Weights of a small GPT-style language model, trained from scratch on English Wikipedia: biases.
Each number is 500 + 50 x the weight over its row's rms, rounded and kept within 0 to 999. Layers, rows and columns count from 0. Numbers have three digits each. The size before them is the row's rms in percent of the matrix's.

# k: layer 2 attention key, 192x192, rms 0.0687, rows 189-191, columns 96-191
# q: layer 2 attention query, 192x192, rms 0.0684, rows 190-191, columns 96-191
# v: layer 2 attention value, 192x192, rms 0.0704, rows 160-189, columns 96-191
# o: layer 2 attention output (transposed), 192x192, rms 0.0668, rows 160-188, columns 96-191
k189 099:453537459491478498491496540431539562490505429452514524498569633532533498454447493638528523512536480513421521440515517502437638414519524510408526531581467469546587396517394454473546517492540437440576544542527635504501473468478466466519464412509559473606562574433420512461520444532516518483
q190 119:550463558497478481475535572539507570482507504437528434470470481464535455426542516496518457552491409541480477520425440548454513466428538499414521441558483393545539508442473521509586503595452531528566494643443461502553469452436517536466460428451458440511495533506490527416448546565550505461
k190 115:519481492494396508507471516446527545475535492441517490491551530487510538434463501620434542525508459447532451453524444508448618457525432496512513495570440433481638518547493500473512584493454497480565554533442609536496503460486428490536536448512609437531557564465470482492469512515535520499
q191 118:481531361534563502511540448494437457483459439506494473498505517528469491609520524433529540415495514503532530471527578515552436558529457537477511505355503532486508508554483488497446466494547535514484474353512520429465480506490551504540453527558462572499574468542481549490532454427484514523
k191 108:468505422557438502538485525530466505498435504567528500474473495499431478521588486387546481485458496471476589650498516512433364595467518535481467459459506497478491525515557425498452578535516530529478492476515341478476515501463561497536454588454431589543461435518521501484494529552453498519
v160 084:474495424455505519464473566473492498610512552588553456444556483503466482545536544544517488493491552477509488415543510595614489559531494549503561532500453433489513463518473589480437471451539467471477552499451538423466654537513496478516482436522497553409535464458597492544441514484619523510
o160 108:504503524470512538509577495482498528450561469540522519536461515498478492472523531564458501502528560553465470557490435510433381479516561502545575573508340452493568437520481475447600496528503433508470518468548500519458439434599436492467497511502427527573522494410448471476485522491466483508
v161 100:459522503501461692493506472514453448474506526524569560525497463504470489479584508416499515406470569482546493503523455552514526447495420451549570478451485464586501585527529513505397461546546548541427559460456507435491477499477471476429408553525459553542525489513595599535523343558524562582
o161 105:475460485489611467469499452519492449518559420465454475494529575574572459475538477640557494581549488467517559449457570490485442527493537510493498476545434529535477484506478499475648467519499429445459445540508527473416515452474484547516532444515465485504531397530492537440424529511440529529
v162 087:526512476476478357495517450508481452513506597573342596578552513567387588523568452552441474459512507470479507430457520533519486467478492495517458557543513523549485501466503585478508550620482446561385519496534529590517488484457478487461483350455476484533463486486592512607506461541484571489
o162 102:570506622506561580440518481477501536515460534492577418417410485615527465477470502578491589489444508502413412490475523593455462512511464493513469466456498481451476506478495430588589415588590530525503508561503480459492500568585423476448478520464555552478455478479492419473471549548446568476
v163 127:491445506433490455493555556479500562534535495544522639501595530431473476485527449477486464531375491603511522488573573621547494519463599431477435456472573483412504489434470570453551550515469460367481524510472563559478531560552503491429550442421488522442518475472534461525430620481429491460
o163 135:555510614513523484505553557465534542503498563483482464477515465477466540418555532582456429494519522539444497546410405521439464449524488514515471544443422490548553496528496462500525517533519506613533488464499493503466444565516423510449505492478516475550510493450450473480485482542572465498
v164 119:540496496438469412505459461506554500546508502556522472557437433589448521504459531516478530493416439435515497523468459422436504481576520515579455535505454552451510548463498452486485414582362429498454509558436508558466529527508443473505545456516508437410528496555555558494451599430587481472
o164 132:540476569480463597476499424461496567454510522599563444487482520575509537573514466517427545505508564525412467469575412530470522514522545535529616548444555491384473466477506474418484541423516469472491527553564430543562481473582489405460470567452498526521558590387440457580543523535484514462
v165 107:558390505521472418500538430528531510507526454481372527525508423435406531511497444555461509545470515596484482504538552461482516481542592490524422444522501534373502414470482441515597473460418519401426484466466490626497497513451544551376509559439498478473523520476375502556476496507424464492
o165 122:505463607506579487507576470493426495504485492471539439484590483524476532482490517465485486461444490523560521567566440500413527450586386503370477509422549474491580495494500490502498596506514461522469577434463497511574507497431526488500498442509519543500454597519479496506466451523548585529
v166 077:461501495547494496513487519493495533494547429509393505486580502366534534593463431527426501569538478454503498489506594501584500498429456493497499402497435476514493474487516549480470524530472501392469502481451508466480526517521573518480502513433508612456438586466475451553508492558383534466
o166 091:461476605519510500360506559496507549478318525466524452529589490517588461443556503528461509443464571551459516584444479486434409503479559526513558565466463440507278498615480438529574550569511525533550467528486448514475492503494471469473496497473467430514487487521500521454494498529572539477
v167 114:553408511448472433522488476516555504548531536447529495595545489514425525459408497456514449546428543490521528484481508544505396605513476516474479461438402502350495473445538515473553489447525522470513476541481487572535509508440539527568541512438508476465536522497454497553463490438504531343
o167 122:598465512523577507502477533502521640523476544499480538399523383527527501467546491445369413515576454601510453537440360500436520487532524501541516499474582499581511461489479506605418534494482579555513524516549478567468444523488496416509526475476520470494407442475477475525576597620514413550
v168 073:486492494548506367525505523509494471483421520520499457573488536580431579443540509513523482506503481384462482494464470477503509549581464635488441583545429566518498598570489470490576578455515507574483451487513496484495453477478483471529497382547510398502529459529435484484500493533553521505
o168 075:618510475521454530561508432534489454502523487557547458403420463474499534555436442455461498491504461432466478503581604474573546570475487518494545420462527411516573481510508568482425514456513603510543486513495476488618516530543513445538493546453496521501418600570555460512497528485425439400
v169 082:494517573477517568497513577543464533563516415406496474382487483390449417519490558549535502507499419561500536526456500530529554567475489395535544466516534500463498480486397457534525413434494440437595551505539479476465526483510567575455479660354505503439457538502392522515537477436472528425
o169 082:369563486473511461453539484507489469473523531540449470595556543484462500562451548470495502580500557537540492494509438491416516414517578535430583531431490500496485488515578483463460525468489438479472514425460572612437467462453501502515451454556430552528558453514552496506545549409540490565
v170 078:461439469567558653504537564552413526442580559450447464436506572466544468539519456438521495482527609484515478484517597458543546599585470555437556492504496510462481501600478543464394469471570503524529473503457578491572517500439498495489463524456521544546530557465484527513521398474524512504
o170 096:461496470472525427307508438465515495495395448495513551548440489440413526453497568539504415537512506537540487423520431471472544480478505493548502487569427456549266487432526512483562526524485491491484597475516589485449455478526527582521510498533556563509523472562463492423412470544460477557
v171 107:494415433625528530497626478450487501466475549507488442432498457423606478503589479467443533513479495552452489501522506420531525466449535543523486463447413483486499545483480462549479532429592569471486520452487503471528459500563533542618576496594517454473449583525477436429509591527560464545
o171 127:466530463470413503567501556523500440498505416504474538550563478364453532508509514492531508438508558493556522504523519425540470575572467463501456510461527499539501479543518587489422549437433562488487474369468513430524548463451522509475498564545494516531499493553506529592565460399479396448
v172 066:539441489550482540471554504524417470467534487463438562513517417523585462528487575388453481517423522631513567541472637521511514503548519570415475468510594598417496462537464540444383502493488466460531438579536543619541501484502554510472560474540497485501562502548524500486538572578423506459
o172 094:506485434467544467400488445424493510527513468500537527552440542456395553479488518530487369491479494531568494425524360455475544455475449475554484503538470488550516482359539508504531523510457541501467537472519528469499482471440464574534478537547584545449510528587396453501415419577500479539
v173 074:502460468433471465503525447513555533520501472504458601536448474528486473472467408462468523563441430525525503579468550507467510522555554388579562473434456623424506629490467518490529452546418493486436555531430542511491447512506508526465507532517520459427535491564476607538532612465513534539
o173 090:484485549547508531388476490454508521530477532537509384473566514536476585534536492550408470448491640590474464405459354488452570474497530578533580571397548537491374428464534444482536539502503512476553451507546537543490492505503398426486480592477601517475543509486433440552533527539527495468
v174 129:446495575505450399532476421509597478433480475583483468546463462557484522500510499516467574470508448505470491496468341437446469479418439461547421507532505465630515540413491427578613572524475444540486510447544491475446403515429432572510537500428476465608441535491507535441564460509507460536
o174 134:533545554543480527631493541562495480517487530474500496439543480543579474561485463445571583508477466403472505515522644528564535555534484500422444466455604529431550542563468519537419496477491504498548443534467453494559543558508531439474498465457460487487489514501557526544568518431503532424
v175 077:482476393471513559493461488531570468629555445473500561420446583494473465544345425485468530553555370457507403532539554415496530503583525437528539472531383521503506498436479452484531563524437645507425508516436529496484505502529488548502509485541505562402451556501476502527509514473511443523
o175 074:481497614573470505480483530472521605403401529497486469581489437563618496435578493476428446478491559510488479507482484522478560472426572588531602569496458458465477518570471408494553525551521512577581519591569470583502466472501538436485526535381466452561547505488461516474508455505520520415
v176 094:459510416521512494518480490457533413425470445576516427479482508525454491496564549464467552538488400456438432486588499525507487420527508353530553517473527523477500527504485390511461525438503535584487514481438483459451524504480464431568511507568488518576577414524537426519496467541558444613
o176 103:543473521501569520563548470499422433518514454539530481527518533522594469566516473499566469413520534424536630530518621433529483528515484548400417532483452524475579476501485538463598593420456421450444439427459548411559529482493487488441508446482433461527454610459514521476434455376521582474
v177 099:472497492491535504507486561465557508529485434582543394547442555490557532549509550455505523478403380482479428495549419427527511482527467363537491512502581505467510556534503499523489574535511442496497506523456534482467519486549462488558601421527494444497494517520528442366482575510504486480
o177 109:530528528506396556556506562472520514518509560529505483501481433547595482553472460514466477517590536451414547544450590484557483574463592556518506541446504457501488521554459537412439462391383530536519428518493450463537500555569471417459478529420440498554553526465570488500481484410530404418
v178 113:445539543483510489503432497547486395510485460468386534537512482531481540510532470526555451419572568490543503461490432558519508510520459494465505518552574540642499450501498503546510582560532528540510448555541515535568440498470462499417402485459457510592517515523460513454554444521494552478
o178 136:556514548542549506473533487515518499504467562434534431460454480564579464432460498497545528595437388442480447492511589510466519468447480484427455397546491479514479553505479523562543478575541493532562567606512498526539453580523555521524511412457485483501461497557613479428464487538480576518
v179 104:527498425641498504463581437469469489466483494517359529477429312489609492543501578418469508458406580553555570498495507586441493464456510634486444468517494470456502480482525433503416541558412465476550454554489525555503440518537475532510571474492508485430504534529622443391491612535484486514
o179 106:527453544389496552437470470442462508548512438468603475532548561503433600486563485543534507446459434535566501447552488477554490544535366397476362517546508555505451492450551553473460473394561550503423530437461427401590558515458479593459505485579542495521503544491447503566518413488485510474
v180 113:616487635513468475487430512515558570493519441419512527595494525502456471506461536492481517541374500524522540510477471478402438493516540488526392473488560492433498465488543522470509463550385395394535466521528485571508504521467506477404588452468501493516530498455529485486442497462368505369
o180 119:504466520427498484486436457458486613515471581493509559480502515536501501539480467458479517480573432491457553539542497569533563455471476515508511532527617549447517570413481454491438470504465503553459531560475409507537538536472528506527492549466560503442514531431424485513468497602553497562
v181 125:550533595550519578483552546478459577447489598445522460394497487488589460459519581468532512445516570498541457509507414467487508550497515567472508519513586415542493464527486528489434478479520427581576471444550500439556496491512483550546491473503523533517521463399565467416486461406472510554
o181 136:447516403443483462530507409505469447532587439526452617542448559461345499553482562462595524550572418482569495488584517535572483510514436474497460512549464530485517497437516521434469451454505451461435568344460495438457552454536522574561551520558473593544545482476494558509509494418418476543
v182 146:502565471518554576489535532460379515460476589476400536411536528472487452494558472524555487468595586529536520468460520550589514525484507482471623521499507499624489456540501566496467469487570576607507606462534485448540524446528537531557434541515494535504440469460530472587522433438507516600
o182 144:419528420468537502474559492505479409528543442482476551543485593447391469464488593526556538535489503544578455473494512539461416461505482462483463475543361526524491434478539488507617458560570447457470506400509577460398514447525447587495533502607510545519511388473528512485496540455422557573
v183 091:505546359519508376496555452519399376513506553510402571589549480523384524547488468553485502495573458506491507451507592506592508511523514494473459566485491538424489484493481531497473514564447579554429538538504489556468562499462486444515497498473429493504525542573528513567504414561509476509
o183 103:569484577508613591416560486446495548447431516542564404446443479538552469438513487571425493499414496493518440487454427531405456463539496457488427448452452441512492461479541479582644573523592474490457505539565545494504448470508443503410455454514562474481433513505483466522422504564497619525
v184 063:506482514416479518521460538486558449601429509550528595543503526494450506448514534537466487497536437444506466482654442567562504397430503305565568475481462448551524525387531538555599505574521551374415581504517480454483568476595480498524522454519497540513491453492529555551461501484463512505
o184 077:509502531542533506609586577562481523488600539477462445480541477566613492454483445543511518517559558504406523614386553534456405500493548544475564556464438539526648493589433436519558477559495461518527393506513465536465452548500448427495517513460422433544532473363544528445557563471538472437
v185 104:463514525438503390532450547524534501518559495563510572572512572524367508535528442541493502514519516508452497457526530535492518473536585464488430547481629523496502478428477492478584497563446450401423512515485530544435567552419475448441447501444458525551524451446483550618509476463491468504
o185 125:559515643523561501510581514530506514464438573503529451434486464566539486468495515541497501529483512457404511546492514546421516462540514501430524482474437471446537505539467466519578541540542449559552542580519495555546447557558509480443503437416475504520484534448521494446461517552530570497
v186 089:466442542510493486531460519518490524468511497447502565502611484460395463483547398541507478499518566574512526427500457560456507578543496463568531506490469413429490373500495522538521457370451507401500576456485529442491541563441485485373441553404510564586477491502518569600477434456524571558
o186 084:427504569480496491487618477515447472483475477459485461448556503520505496508528602550530588573495552521486488600585521505483507444568394501445492461429526527522438500547489500486597562545558393431543475501445532598457434522537533507499558474505500427481465496495516482482544550467521488578
v187 125:503395482603478597495613463480498508416480520484605400488534416453598507511484555442431526521508484530461511576504484426447507463434453594525473452477409465426500550495486449490430498428581527466517475447507502402480471488490553523554566526576539514577488603552514537364542467586533492474
o187 139:480486408497438456520436504516490474498490418509457539541575504404501526531523467481529458444513530462570562496510501394554497576535494464540481515480605494567462519528516577493404549417416568443454456445455483488537528434404556493512481536519476450459499507603467565579537491434523397456
v188 114:475397497535530494507553527469566621504523466532473452464523439462503412499554378501493512549506548563524476527385424501455540566486548526574450485488462468502489529465493493533459524532466456458532527472488529445516406499488500553461564479448518509443459616520509486421497671336485503501
o188 118:437592512551355524464448586506552519485372555513515466503601483434514531550545531494500568508495512527456449487538521467541493492495502502494545523447594493476303526587505484484421487463472544523589509486461444527536508550545489458451470561481502476497599483499520514585600486441554452448
v189 072:515409517433450483503378488498490402640456477500559442582554394557362487500507547585532447436454460531533484456526393579540509495546493522565460506578538435476514434489509499466570472490469543477562505536536452589480532511478493490427516410511453467504576471599520523494440465509494574432